Part of a small language model's weights: LayerNorm before each block.
Each number is 128 + 32 x the weight over its row's rms, rounded and kept within 0 to 255. Layers, rows and columns count from 0. Numbers have three digits each. The size before them is the row's rms in percent of the matrix's.

# down: layer 5 MLP down (transposed), 1024x256, rms 0.226, rows 143-195, columns 128-255
# up: layer 5 MLP up, 1024x256, rms 0.213, rows 144-195, columns 128-255
down143 100:083174235075076117149148119150207120119169120149140121094198130116124143204146131140115142185161182135143143138162142103128144129178119121141112097127197143098068122142135137112159181132100178156126150166139134129137160112119166189103153105097118125166115093100146084060107124125151093100094113132151191146120161089131114088125174080126146107101188143110104145160125145182187164086122
up144 101:168106160080121154122085179089217134125097179116176134129172176211133183061091152144153095168161133104096138132149094117103110178076112132102200169108158112105140104131131128127048142109131127143139101046148067124153128097079116151173172118146087104095148108105115152125104117155104067151114185128153094144059144144113137141119168090143174146150182157230091130186144143090132096116135
down144 097:130168144059096058130011144179095097094127147097090116127124100171095107128129125175132126119151177088172129069149154118140080171148108077143114137099133103141126119085140104117140124112167107140157158076145188102200104104173164137113099136182149076150151150146171134132121120121124211102109147181055093191156099161122133094137118148118122158103137119116120120100101084138109120146085
up145 103:121152103102123121084074081106102180053180195170157179110110115108134170113174139159104098193111115153134129171123130139076086117114163090140131122124113098125112148105170066094208122097073162149101131151162081100084172127151186113087154085095111114115093105177127096131090159128097143167210135108100122146156148124118091145161091146185129109165117225134090158094121173123122145099134
down145 099:089154139110120133198159126136121130089189167124145153106093146094149150127148170163179120128135205090158067123172168096093155160078093098110159095133141122148135080091144149128140221118106079155139120136104177159153066124148114114134163061138119154164073142112136105149169134134112131166128105193088071099090170099142171080134132077124144152144141095144128101136125122189079068165115
up146 095:102149112097132125177160172045112114171145129160112147162145143142123128092098164176169078111130176164149133141150129098134141075158139110068157128127115097184116084137084160118124122117151115164146168136131081219103166123079104148166134116172080173176128103188088077106158091087140118065187174122159163106130089109141164174195151108171067191112163145139146139145133095090135160137109
down146 083:140123136150109140126101084219128129125159148106145210084101187128095098159163116138117110116159117081047068164119131181182125194167086175152113143142105166144129149151077163116127116143135137143119171088124113106192114120132207073128085147123141127053145149113149166124108127161117123152059110206027136144100142154127148120080129101124154123055075140146094144105129145144088091144135
up147 104:166172107130128170209115102162084098145163126103138117084140118094165133117134097103096150123059076153123160112148120133148154108141086116094131099145176119119100157142074152160193149162158156138112130123074144094135157141120179170179162130123139141105167158118139155122170055154148142132124190101200149159140118160147133109147134069130130138109124117172159121098152143097180064134108
down147 100:118128127128082143142178169108160121123066107089162123085115190130168165124128118092148129100133107180153117129125110066137146116178198145152102134127133137159154115042161130075128164119164136128152141126094175137097171122135146110153096093117056150134182129137062063080146154141181110106156185100139142127146126113141142060184120063120121200117103134126182139132107059095081137139175
up148 098:132091179132103144145173135101136163121196095115087193129122091146099181203191132168194184162194106085094133081159133046097147154111137113154136108146138139118112153128165071111136139122071085115101052112117161155100166204149139141160127139127127109122098133140175128099176097051133102108159150136036120175109165136137126138129133080068157086167089115125134132154163159158141112141122
down148 097:133160180163164139101106150217148115090132149117104134138141147151104124129093131171110134105154058138100125164128095136072122129109126107101139114145102176151159151111104132152111138165136102153074128138189190141110128131127164121114093185126091145149134108112066196119135103080165096113083090108064075126151117146124138146140092089150110171123090107161181148162121109153063105180118
up149 104:089103121159146121086120141131088123158155104163140244140099092125118108176143132135075193091144080108091142158130144102151133126105126137055132145127165127125103138178171146117144138127142126163139134149120103125154099172218143118127085110109130194157128087112082075172087118108095185154172103087144168125110117105124134162106158149128091160091080149163176152134178127171116128157172
down149 102:148071112129072101137151156098108202100103066171142154131120149125165173137145117154124096132131081074164096096113178103192132143129122184109083169098132061099152176147197143099083081122091175165129105158117107199136138074144158103136073120078101120107121122162072069133111143098116114173181096172105222130098167098130141095097183173140097181141103141103203099102170093113050101128147
up150 103:164128136119114116144104111207145081156181108111054157100077136114085172110085111130101101122154137203150075225107193101095146127143110159108188086124069171165097157105111144132156125141111121135159132145134184163135117145097107115215133102159149146152160067089068085105125116073117121092115211111103111125129162093153143158121134162109141113162052135125091071070149143135123133148143
down150 098:099144118086125172077085080129106093135143125158101148147071184184082119110101128131080140099141099122084119145035135096179147084107145128141163162119088103142154103123101094149111114111153148124179129124136173130122117028145142154106162175176098109177138078194182138095181106133089169161163138166144114072193167145111137163123130103164185167156119075104154105124062022087174122125129
up151 094:127142168093130088120184149101095105066099114129082174093094198148131121190220093165144160125150125111080127133147106141168114174138184130130148098113086137118067162132118150163120141115108101130126104083119154120091138128150143148100104104121118135120095132138132149143101096137141135104184186086222115100159112128176178129160102114142106171084161102162148093114104095088160069089075
down151 097:204136167160139129114138136128126102110085121135109133084146057097101143184141103206098163121129134138182155113151125141123185123113152130097154106145075096146129161099158141171159141102156138162150172137133122195150089075133149125122168081141147150151067091136143158161116103147122129129081137077181158054073101106134142059157081093123147119087207185147183131156065128115153096124162
up152 100:127110063118086124151161159115147105117132173171164104142107121189076097183098148161048123116069150102149110174116121143164114169169182126091108170137099159126132147103154133137165095211145079128145120087085171136107100131157163152121151107084117142141086125086127108102124129143086140134156090086156149172098148092097135100202136150179100098140133119141136137197097119099160131192069
down152 104:170103138068095113114190225165142065133097123099158157168164125086159114085112131084103099159149089087132150206127138153147063175165122102135086076097067138131065105145048060110123124142187114168107181161123139063138119079171143202141116100126127128099151164116126124113166102100116141141134125133167114113143146084152147077067138147105075142186085086096103141152126121128137130160129
up153 103:112179147123176143134143053150131102143215157186107165147118148069093099113067095098142163129091157084112085107080116177160187160078063182130087138099104145116172135174121148154151101167104127108130142119122143119125135181087083137106132121160129133109170115144112146098161161089172070111123136154169089168183102106136107133117169194096082190168135131128094104118158142149109160180117
down153 101:157156131163086099127144162141160114150138158168099160129151057114130130088082083117112136091135174128177181112145089107108137182156102139143103108174088140139090108126080169141116165124127147080143147144116167129136105103119158164156147096139146094114115127199106078121177078081096109148199135103132093192151136193132094158088134069110104070139130120153118103124125102140077108098126
up154 105:113119122061057159163187117082149084137163165090094165088165102040122161163114117122170104165176157154100191140051200111126095132141132096115112095115132137142131148102146131078150127117208085114125072109086088144136151155093130132205142092199089096143126147111123099124150120153133119100104141103130017138178110138076060143141105171132126130131134058129110133155091128148155187106092
down154 112:047163140082087101117074169130082086120095111180149146124125118107125131137069147114063135147153134111131107139173117110086166198077146098127150145074123101063087148169165031119127078163126179132117167162145082091137102124106144078098183167128076163173144109119113164119104107134113114158082141151128129129128083200105128162135119145131084116158091104115072145127094145080110129111158
up155 101:100154101105140170150142160122125089196147114101101094171085099081124137199124149108149090132171125136164170105127158145140087131122083161185086152180137074114092074134139135095147168138144131066141175130116123097132165132079130162071118138127080161219180085109138084085129092100140146131155112140139161127131174129157117110091129148139110092166145181090165154112124187155164150101174
down155 101:160131137100137134149191117171118112138143156184078125156134076085180085086113085160123146121112107136146147070098101150063160119153144161090119132162066110155104141153155208102091178115115191125139107113100114083145151107170100152125124181111139029100168139105146111173153187184152135156151173076099107176135172180145145112093159160135147107134163099086105138155089153146116104116093
up156 099:152105108113096190133084127108218135116158060145110117167114098161125095149125161133098086128139127126158071121119100141145115092138160146084100096171132101079150138104144155164069067119168110082127068106229149119088163071137124100154131168179161138153100117105171139143111141140103174170094099094151122119119150046131054184168104145129141138113111071116083184111158168117168150155121
down156 101:103102094160120142129120110132121142095085074082096090134182140087155083157090154118139082134169183157073154129133165147132090111118131170105099108133074051112133144088179131080077123124107088121146150132186113105108159153138110116111143150127158207197176131119104183122152198091138202127111076109158077126139090143108134135131184127142114123089093140125148126077050154096131114107121
up157 103:145100099129135117113135140143129160168126102110067071104153085107127127074129157207064167161120163086121135126137161093123206119124111112139127133153190121127118247157089124131124114101144145128136145119124198103154143088114107147074120088122153143058110144087123174202058171100102125104096102119147064157170195117184122124162118120137143103131209166126108147158132137136142128090061
down157 103:131077176160133151133136120183120102119117120072093065193112127148129161078133128100137066124131102176132142143153154108119131144125101154112167155067158136162130126110133150095083121141129139105134145139174148085145141126166118127103100160102145125067117144128110150120113116178115114107173125081161106128132143100180070094090139138148111142179210155129147170143170069126144124102091
up158 098:048132102110071138128137131137093158119148112087117105167143136199126081168110073182140118115105116125136143142095130129166104113141137121112113094132095071128102082088080135134150171132209165113168169148095118108070146120165081105118074169072053078173111100150144104135137175096100170063143153119173120131091113143123121108155130147149155166133118154144086175074156103131128110175081
down158 089:183167116077120160091119066138190182126133196116124119112139132104160151148123090089120192114120098098094142173136122143171064068192096135050128076106089097140120160133118182084101109172161103145121111170116126098146142095082130177121092138148091123103139150145128133138151141161135113097146116162025080129132152188075123117144152122147155124104132130133166146139094131097141084110145
up159 097:153123207165096075115096132141171079116163133162098139199129136126170073116113119173141136155155078090060071126194085145133076095143082142116130107112185115139089117129138119113117188167167123170092132123118118158147182181127129141113108116118091132079082130074097125114131162069158122127133124158083186148133078106135087120158193115107148095109165091118094140095142178193111131139138
down159 094:095156086149111123151119123140068140150073141117152106081122160141096156071109110124155139124130103078132138133124136079094149133135158200140130096143092101131133076126146157209155060117146141156141134184098192087126118123140184081060086168097150057144161110130126150160200140146103165095096140133153099107128115159104136166162105138145100120193162095135168148122134056097158161176112
up160 110:093092139149127167111088138150138120187112118149100098160146136153123060095116143101141143107136087098121086068125140146086165163069094082125095063150116133117137116126112163151126165172134121156088060130070102148171139172106166128053165110135157149161073135142156157163085151119179139117098164162133137103125098090179108145128143142105135163142135089121144167135165126150162115137152
down160 111:132146082107132120116157125171109093199123087090085120130179060124157085098093145066092163116148137158113125067122105140111071098130134122187109162092129116157082204079185123162189108146138105110132109114117146104114177130073168105089133107110122093161109142135170172210121130165145166155166092130129136118162112116126121146174083100096121147153106085196119161152133121118082137190084
up161 093:105157090131129124146085092153102151141120130147120149137111168120106164122150089113176101133107145191117125103141111143114104122147143172149140120143117094175074160157149121141088138119156127088118149141160140183136117073165132068164150081112121109108214090157156055145156099105102116148148129137131146148177127124102133141101129077084084136129093129124109232153084166196189146177120
down161 095:188053130161111120143115160128145109125114189086206127127106067132095174093125129149128136075119100169149120170127105144096116088148117141060128132083238161135125135136158141121172164142114126130140156189141200140101109096150133129134181041132044124126133124117152132105140145125116136137076108121129164115144065110171159102127108135195148114092121120121097172158144103123105122095152
up162 096:090077107118140129147067079155130093086135137121112138077124158127135151161112151093091106123164090135111139102112160183095163177115165153106139177134226164124112169109106109140104098096132166146141134132122090088163198123123135162140096091131107100107132137135082122120105102126150186122097093126173122156178087170157142140169183090127177120139116210118046126103122103159099130123144
down162 097:115084147144117129148151146137147166156134138196165120068083147121110106167128092121144140178124153139102146216100172157121163169127135090120125153125117086133136069159154144129092079135169133145115174115135132104102179150153089194096112106185115101098159121106117146186158072163134137170076072130101126166068119097089120179126148170152129084121150110111154133133148093107172127112080
up163 099:052138112102103151077214131068116126093111157202106126135128094104158087208099219106078113128157128107112180123112043093109097167100069162084131150116166113134174181083155092113142142100115115149081117157128158121138204120109136076188090080132110162087150116122165191141101065139131162135170139155181142139126147120113133094101131119124128138143189100073126096153157134162117152167147
down163 103:175163155078172087140133139173153119070114097164172087132146112149132155139083119100103162088156108093216168084100139166148166092160121108121139131125186113103108136122044154154127138136155071123102138163104105154151145102110121130078157056103167111146121150152145179126127119087129130129098109144126170102133102127117106097127154103116155143147132190134141142176127086143078055082158
up164 099:124123136213115144079149147175081150145171072096181083126159124168111124127166170070145114134090140168051102116094093086108156100115152144117119126130131132166077081113083086155156113146161079138188068132131142075078122148142121079181157080104160183148106017125099133107114111119081146161161151093128142167099154167132076124160144171079134116165143197100076160159147118119128132169145
down164 102:127104154129061140095066156087070130149114099165214100137133113112144173077100140133089130088118116118112122102097097134126149183116128157171139152140199144093084072124109125099079170166107076119058109149136126189159153091120125118182212112106120176192144102137138150094157131133078137134150175161158094135125108138125137092083202152074110135091065121149127161152159125094104183125111
up165 087:158160117138148099093136168152175129205114173102139092104169113169104099135085199095182092102124136112086181187131162122135123109161119150149137150058086055081127098120132144159138093148162101111151151100147099166135173184103140139145116139139175152135094129094135085131136152074149128120161161110195060124174092179127144091189182139131132088130112218121112101128177152157166119146146
down165 086:099166103111141135110112120058151134041140141129148136118115129068116115150142151115142100122105165074118117053104136086142121133157200146082139173175123131157139144124149096162170133125099080121109105150128141090148126104204145139130117140135153116173140068118128132154101062123138116143121146101076132116106140075168130096152110102142086173165124106161175146092121127137112131164125
up166 102:163114136199123140110180145154125101118112144124136064104173154180187152106151195078182158082177134167108147145127094081083174172130101158126097129165119101119083105103174113134032141092097160111095152049158130139117138144101078193124167142137082135138068107144126107098114113150184126145161061126110135152131113103147111094102183095143158046140151081171116158152115146171186166159112
down166 102:065100172135124095171072187030146124119088158111177125085077182128103163150146145164161128092065150132152143173094118087108111142135124136132146110159075148144132083085170151116097133125080160128100139146167169122134159106113102126134107153114088159088136150123111086107154172174093121161139087086131202122105140132079113121188176155066127122155111111180119139130187144144157141105144
up167 098:202165128162100167088101140109108098107126137181144096080104119094173127152191176119128119174137122146169185155077170151149102143130126178084113099061107164102140112140111120131098123105085117128127099117129130137114067102092120068154103137099107130119168125135133116059185146122163121117134138130127178166165129159149096147121081121087122152080123093134140120127123114172183147110143
down167 094:114068123157106172140124065137078112130147156132200113121168167137152129119095132146161143091117126105157141100067129137185128147131125123143127131146125159151155091142134127164118102150116111117173134168086133169207096122129121133069137146128115143083109060103143127171150160124105169193147149096121003129110093153084140152102168077161174177168077107104111094079172137146051089118081
up168 100:166147110124118125159119093165063141110123205071175101180163153140151146144151075157174137128101143144121084069093172104160066133110116156109145090168156132149131180133080107118128134046114152092068130142170142141097124180137078114136130162110113114105164128066154124109154171116106157119127197170145072149127125126107164107138141122091148156156140135077165147136103124141136100082130
down168 104:104159121171074108157121207107115136181116140217129120056095124158177125144138099111146110115054156119110128142128163144144090163062143137160057098171098108139148159140103112069125155112127135096094141099150093126111114129063163105154129117196127123102066105119145131115094163119076131071091096083162050146126118077106114115174180137163136155157162072061163129132097161103141117098123
up169 104:109084090091159143081186102167111120109111179116145180174147131135184079103118127140105179082190098111115140135137121141155101074148045098112132163123164107117142143070115137149137077082119177179181082100187112079182183203178110164137143145155174116135152096130156162111143119091173199175148087158148108172162158156109138124124105135112121082073100119123104162143123204146104094129113
down169 106:084076118165133177134113121115198147124080169136137206182081073115134153137105146159170116124132136097157148109091121071168139151189097157143183126136197157143164172098171148104099111088119137141128155165156086167153161094184134139180141118120174152096129122143156154126144116138163162089130157175097111141163165146111177125126069111144170062122102107176107140124169166223094110130100
up170 096:135139112168106155110163165121102120086158157112141129101108118138155104075153096185101072153138131099084136129091162152141135133135119146149145059194087186108148127149141172145163138144153153115118144213141126143121154179121178111185142163147112103124088182160149105108184094118109098140132181140144161134153107173092104190143124155081124087084087172167082119117127133114124122137079
down170 090:130114071224209101079075134100145182131153120123182166108188137137098136083124176101180125141123087142083122143184191107119111125147160157109112101059101120140166175061050140109084169100119091143162140100099140092149110133161126167088114147097140129072130137160130142125159133121160113141169174127046091096136128082152169161122118178125140135147096081171122104134181110102123094156151
up171 098:168118183039152134134188125091128127181138173154130130191111095116095100145169143121117192126167087164155075069069153122176137073127128140168082120129145127129145174079133163113226126162079150194104132142138139101119151129141117102104172110115114104083152138171139106177101114172106137139140073152144097173087142102114174121103147097083139164094114132131154115141108173168156105117106
down171 097:136068090172112103115157147115090089074139132183139040123152126107133143151138111134187167149123112177132136149116112086115152108112100115092145129127138110069141115156114111082120107105115194117171126100107137127104140108141085111148093134137084141061161194075129113135111111107124145146178149119048100153117149154151095097085098154128108118164222118086134185113120141117120167110127
up172 108:115124125077195144129100166126141204147151112150133115160104126098174108150078120159141194104130112170088123088088152083146174180182086168102112107131118149184141149128160130112143054151169166086175110119077107135163116130080117143181169102112165141130149175118108128146091117113149123115133175178095113095074090158163171158154086129118106082129100118091132106097117128173132140152137
down172 103:109122111119155103085142114163087125086106126163098156106128123111151124056141127149092162121137101091162162052137171123132211081115088111082152093146158110077123038127129142126109124147165159117124129177100109085107157076109174112074139096122100109071128109143121163100147135116182121118128149150134132154136117217160108157114128238194131123123124180084073101117109126140171141068085
up173 112:168147139152112141127136078230150140191066156217080155207120182173112109118163160135097150117109167130119141113129152091124140180159069129116173130132168092142138143092105125143109140088087152111208189129048104165077063185073156145060095163156141134142160129146134167137156162090141137112083209079148092137162098098157118110141057087106134128154118123091148136103132139151184138116145
down173 104:154173180143157133126093102134091217108088144161096107208151116125160138134175079106120100059093183098183141126143076101120054106124125136154165100125158151146154104164154135109139122090087104095134132127075156127153138147105127135183101196130155104142102127128117118173113191164128078132123121103178079095142145147129138077141152117100120161214155159120098189116155102109166146139103
up174 104:148145143080082065140113135118106168102142138145106116091189112117141190074115089142133179155115085130108078128077170138137117136193153170165092147113118154111145151112157137162153135138130091184134153170132135137170170130156125123134180161119125171101128123180065100063166078178144168103137143194112109137141174075144049127137105134111096129142101079108084119123181118149114159070135
down174 103:186192153104143140138142096143099126077173153075113180050106082130112124102179138160158145145143083122160128183088123161110118148118148115110098096067126137141209100149074120168132090146098158126131109061097128093149125138110125150099173160167125107098175109129089146143113174122170100168155129165080124130140139165153111179142133110174144084071147161126120102140152103195118086173106
up175 098:040148092072142069115154158113158153102162090147086073091116133107188138119132070139104115134151172155157150096114141214131118141071080150109102083103138125130150123130081105142164177161119129101108159107107106142171099084129133090148134156116140139103120097098155113079107103078199102140153124130166128165145142107097136126145155128172132120167141109147158070095151110157062140157169
down175 101:121157097130130122128149111100153114131117043121084111097171124053112176031142101081138142137134161143109113100181144114121195101132131110125094094148169108122035129145097164158149098125165101113142148185169141142120093139126131128096118065130128106142164125191106132067069126157140099156153129160070062103110075173188061176167183096117117160158107148087188154154129158090082058192111
up176 108:081098147188138090122148134130096081156144172128149196118128109092100180139189116097054097154071108134180110121153173136116087124126144172116141097117135111105139162200109076130152197139137113058203130110171141135142162140106135134161083083071084160113123167107097103102098149142159105116143186117118155136173124107121143136141068115107163118066086118143153070130136140110144150138181
down176 105:146123115168139144142110150122151127165108114166099192045118140078116150164131123124136120191136139160147117102138111186067106143134118088164120115092121113075114082192108066169177116121154092130153124067177144141134138119117096064102142094087125090138124084125107130125157121107108130130182077084085166126178149060163149101130119134168128145065130168133129094170075179156134106114126
up177 099:094078160093117144141108125160127130104089133043123133170141118086146112136143078174139154107058148128166064125110086124150100114119110111131142165111168099111073093125147143160118074097123154141157164127163083185151119170149107137139135110123074166052158172164115165080133164105172133132130206128137124078123072097135091162067115152196146081108105215116159137088131131081131091135126
down177 092:136123135130144116145059077082098086151139109132093167134112112183112128119155115129127094094086072140105141115140174093104145185187134131111200100131152114137194123087131113145074093141130148114127120117186112129121093098106085141128146132124207117080083094169138087138153119158096151042147083192106096068133175141133150178130166128153158161092055135122146142120077122083122109115123
up178 099:178149091172143115084119118091120124135174120195159170126185112120121089144184116154196114149151133154126098084188182146073183135137099125141097148124146160112092171020104142157072109124095141111154120115115137074111133126113129149191152089108125132121138136117060135171128145143130076084109092126173091164088099100188074133103160070096094101120142152117030123111112141149175143079124
down178 104:118165084156176099153123064137120166122085082169110184143141181112107120068115121117160108180127130108117100114164167111129150118153111134119137125123102136150103135048164120097083092116097118153180099169157069146136130102143100102096099138136054169159123166103091134142104074103102140129158058119120125154134079104057063140116157109084106126124110122087147101121137073102167152197150
up179 099:156124100157121126108122082156119145106144149104101124081101135097078135108145138134109143153097128080116093172129185122109084133141125087154116124094160141129070161113152151142221075144160107107138130085110089180124110113159148134134120106091145118117085080169157116122148101103128149133208149147143088161148069139156105115134091118111123166106137150098158121124109108181160069156149
down179 097:061143111094081179169120122129191117179152186081120091205101119122148136071099108136175163061083142190140105146090103098111108120160154156119108145167162120093115165111112145110131155096141077164112066132147115123172185119157145172118143160116127097138153146151098104110097131093126179128060120133118166158102036140083125149183102076126135143091098089106117148182095128116094151076092
up180 097:093129147214121159135124097116160104101114090036135144198076133070113133177125126147118067132166187155112077137107119153176109131111096112141077165105145125122075177134139118143089069072175129180132139089124091168083151155121202109118119111143157162144134157070074134132098251143126115191123154128123131133156111136097129160111101137218139142129100114119101063123084151147154134090102
down180 101:087174142123128095191123140174142145148077112176121132132128125127136119081109097145114081147122104120093089161122049152126123122119159077132095109121064134148145147112095186155108188130131147199129142146127117146103098186124161111093075095113119174115188127118083184176123117080086087103115117154143119178157189145111072110127132133130155126124112101115105129137058123111120086110138
up181 102:145158093089205130161138114146140127092092177120113092152156145104150155102159116113117216116179149053098161166063174117152125188127142159110179115152140118103104154104191113146139084119123149099149140150099154102093095134168166163017108124108084126047133144182138135116088128138158156108102103094154127157099160088151098078137143152197091131114112129166105158106152074139144164092150
down181 108:136152131124124133117162090129113134059161142169065117137212131106115083097151175162139155095172146090133158125128078145135171094132122093088145162159132125097145098102179122113098079092136108129139107132110161069127119116132134158138111152141116182125161066133096128199104092139120134178133105199129154143108183153114106134155148151135103026109149123093159213098165123123117174103134
up182 099:068135112135064167139165136093138109146106117110136157184130087118118145148170133107137136092112155121122166126073090113130091129104118091189147169125140132182075111053163109132157137159160125104123126113093137098189114152140109161170175157115138163118177189162136116117104097128143125221143064111112154071157099160085080125205078117060172078145116115094090106091108169122123102140124
down182 102:098194121151067116078215108059169141148164098104127098116135139134143105162144140111149107102119106103134123142149147158116157159171098116107101139095151116109101137110128098127166101089085068068138109072147113050098139167113119063086080163158141151107190203106124165135172099120139137218146151125149137179101107107138108107080097156115146156195136144113146146136142120116161141139136
up183 092:137131137149128158135095134132130129094124179171070102111122102129140159131129184190136113093144154158154161115056081144183042139091113151150097142091164066168162069115098120111174107096137138141164133102149106089102163121153113134154135081150157124181160097112145151086169079083179105104130162123186111126124179131085159194079091106134174175079134087110109133136116171118170129166177
down183 101:173130122131140118131133081159144138087085179106071161107106112055137129184088150077152158136066151088176138119146146140153112117160144136096133132113152135106137110085128126141128149124123131142152149106157122167084117162080130158149187156166117106045110156158097053114030144156113104107068122128093101122137172149139124173165117146124111163101227141128109120115102130169180181125074
up184 102:170182130147157068119158089149134105173147190139091128124171162165169141144142130152129188127114166123126094123122102142109149175094121138068173110169164132149111141138125141070144106097184125152096140104077144140145100157107101160152149125112163129126018111114116117134081115146130193169129148166173142184126143107116096164131138200136151195108165180133117150118166103136137145117132
down184 100:109096107128141150135105152170128082073170104117053185056094147180159164140083114179142134122106135158068176164137106202195103061138236134100138127139150121081074141107176133089136085077073132148097080146106165110116092118061160080108089102070178139136112138135106073109130100139090133105152133129112130087129141091157148097124106166149174152118079085133024175172147096136136155130183
up185 096:138131098101153128144143177162136160087131085113112088076160140075107129110119114126099122151124131177108120094114113114084123108115166167147177117180129127107156129200157186150156141157095120158108129074090171156132094144136086134144135120126106113139063093168155144123085204100174167121154151161181127149089144101127178113088172075138087160093106109146151085111151090076107103136112
down185 100:125180132188080127136083122077101127057163074135186084065124128103169099138126083082071093119168098126120102118177111105121143096202093124076162122136139132132131130151154137118128083178139196107088104078126129113151138104209112192116184123132097138101080160121118117112109188096102110198118068093110165096115136157121085151158162145157139153140135105172131166165158107126164123183138
up186 096:128086121129153125130086154120164160109098135121158135101146121123126081217198108127175124115171169130108145156119138124150143078118078120113177158098143154200123151101159078092133105091126120140156168101176070143156143117117126143107076078112111082111095167145110121084133182091156159162087083133099079195093113191081130126154118088088188136143120139129166124118124154070168105070106
down186 095:093085197138144164132133073186157066189098147127199119180148218119101151167105172137145108142118138092158094095114120093184069146197126133113149109056139151083122153137089140127123108120173108108071128137088118095113120099160099162126100132116125139106105088138165162100114120137158150139131092195100149203149171142159149132123099106176110144116106124168115175125105183174108125153168
up187 097:121149172166166036103103142107111144108148128119072137103099138192135134044148062155155150135163109118201165182178131112110131104087107172174145116082121142081092178113095120121146138143120154092128140094126115075139125137146071120133150075129102072144160044095044130150129115120154136125166172115154124164066118159113134137128111138179121108124151110150072136111158117089123155139062
down187 091:174119117175121161180104214152115099095103130143202118120066073133087190131119140086151153088128183098109135088133136118151148135076098153110136124096079153073078132118119136138081084094123143152104133208155137174119135163106147155120082131126110139146067188139132099110147087087160103129164086084137119100141145204125113155110117102143190097130090186129095115115131107102157130054168
up188 102:109146148188137143090135145137126136054111138107098192122136087134135148097128118124112183130158102164074178168186122129175138150107211109164192106158119127131162130125154157145119125123099134074115081154085136062165111188087109185137125142139162137120150100152082198165118125118091131165137105078122157148143135153167134152120135139158102112200103133115143139145119173153161128097191
down188 103:056156177086081130123157115100099166095126167119167155147130136211221114148083151128107103123100181108111131125137126105109147146080143153127067147204095155148175128117138140124144119083157162079177103119111160143088168150143113149104155166125118132118075120174115092154111108129105161127113090096179172137097075120093096109182202053080099172183117113105161138139143110140106185130178
up189 103:172144152185139159092108128146093109111150140144084136109160145140072168140160107117119141115130149163115148134111059124174161062090101095116199107110108151131097108082125113122084100122191153172134106137117074120102164174080084148153087124174136148156168102047137116167138135105130062163105141101151139151080143136146145075160146087117088162127104189139118121146160134140121109128132
down189 109:079160139083134073107099107103129113118175173170111188146145133082114111066141109127084151119166128180094186103089161233099149152100175154148103167147155157120188156129061191110117123083207130126118074120108153104112131079146118117092121208188119135151146149107120156174117114150131115102094165146163124108152186161172128096142058119135110164142082197148117120124116175106116159104104
up190 098:137128131085136115115095170105141016157163150135169148152125118175107112125143107105089148110144190119138104124151108053094079058157070120109134190111082170160121132180071143169110105087089058111084130127133098140059094113138149144131115114141117133144133129079171086176182121144120107114111116195149194119131071159101114110115119064144147127153091125101142113124127136072131117138146
down190 102:143135139074109150100117125118139127093111141092242165122102125152062148134131123179124139132178126172099096152164136111167129120110152151088124167168180162144119132116096109134093130142135160115098131147126151086044131112182185103163126105102095101134119137119131100119106066106150108196133156151134135140135135119099119160127142160134117094110121143149105142122124110091098119151094
up191 095:129172110127189123114126194114194128127090115098109103106121186206125126123119149069094126172100164145165179176109116059136089098127130083106113194150177206133116149115124163088044158085100135128116159138146142147124111157077147108109123122115134100151157138174108097084110156187088126128133149138099156134168167142150100155138137055066080146175160151113114148149102140148147188147191
down191 098:109144078165125132178123146183062087128119158223138113163157200132150141174133121130179077162179118126166094109149126170123133149147140169169136109119170139111096178126135102110109138127144104082143174127100157121123134133152167126097119106094082122108142098115120057184147130151112175117117143118102136116154107122167149106119131089042142174135159092109125130162157164118178137133195
up192 108:161156114118137180133133153158117087108139194104070091141148133196155079091134140139117170135141095114143100099129143143087087145157110114112175119173159094115071080119081160098111110073084153136158173164197104110110096124121138110108089132114150113148165124134163095137123149103065112094116109199107169145133062124103127108114178096106111139139161175166096096105142172156173174111112
down192 113:101165166097086104141161140172163054136147121107087151109156138122146096144129174111168166102132125161132137135133113032115078173105109110062125120141099151128083168095118154155074131204127149105113084162131137141124130158062162142182090164102101141157111117118126092092082134064144105075107090118127143174173170144196141118133158104105091148106073163095109147068110108104153078127155
up193 135:120125141086149130094068122179114128158160120172176079154182178137143139157100095100154061149149110150157083111140195138098162148120121129144158143109185155162098105139138148180178186121173156143129190105143149084162129108144076136138111150100075116143122152080102116130089089114186137129100124055120091108148153127124164135115099154144089163139083167069060164137092163122154110145120
down193 134:166114122126120139164134164149126071145093061153157115147165133146150142154124112149141120122197180111127057102154175128153136172184109113162144117129140133153126046097176140173141186121150142163082129124106113096080107127128071067156139186120145168099174096132142095127131136132166100147168173140126133108193191123105102118125183174143159150081179135132063140100105161155137136158095
up194 101:119096086156133134128087133111101141093153100104130128161161175156067112137136078128160137121144201147039177107121130128151100141171094089183176129124057179151130113120156096118066053113150180143111097100082156182098172190110092103098176129174140173156235156112099136069122092142099117128124118095132079063162092135146160147095070129133174161098123168109158165186155111132115165141064
down194 099:093192178088132113103175182087136188133166145087128088115149123113173225085147176195089113126152174123168094133059110139150146179061142116110110122132117098172101214119137106122138164117105115110164110101151111116171086158087199151138143095104099122123106157095127079126095132068089086152148086131139129111121104161154157119119138076143104124119113109166129125167106136162132066161131
up195 094:096127128129065181137122131136168161155136120098111164099096159118129157095146136099099119077074156111098116127095175088128103105160106067159156142123127098142092175162104130144154120118121106162174124142067107119180147166071142070125130120170173097187096119095120160127110144144120149190194127110049179142142128098103140108131138139173074136153139096123155147180087085174156150128132
down195 085:140210146106167082160077120104127138148174128119160142141142022148151162109089139099168156131149150177113078126131152170154161115140208146079120130156147175107165101136158155157188109141134167129128137138148088090079097122176195120117109185129177111099165233157157119108160118132161122137105179105039146145120137110120126100165141110107144103117164126160142175137079110099116164129098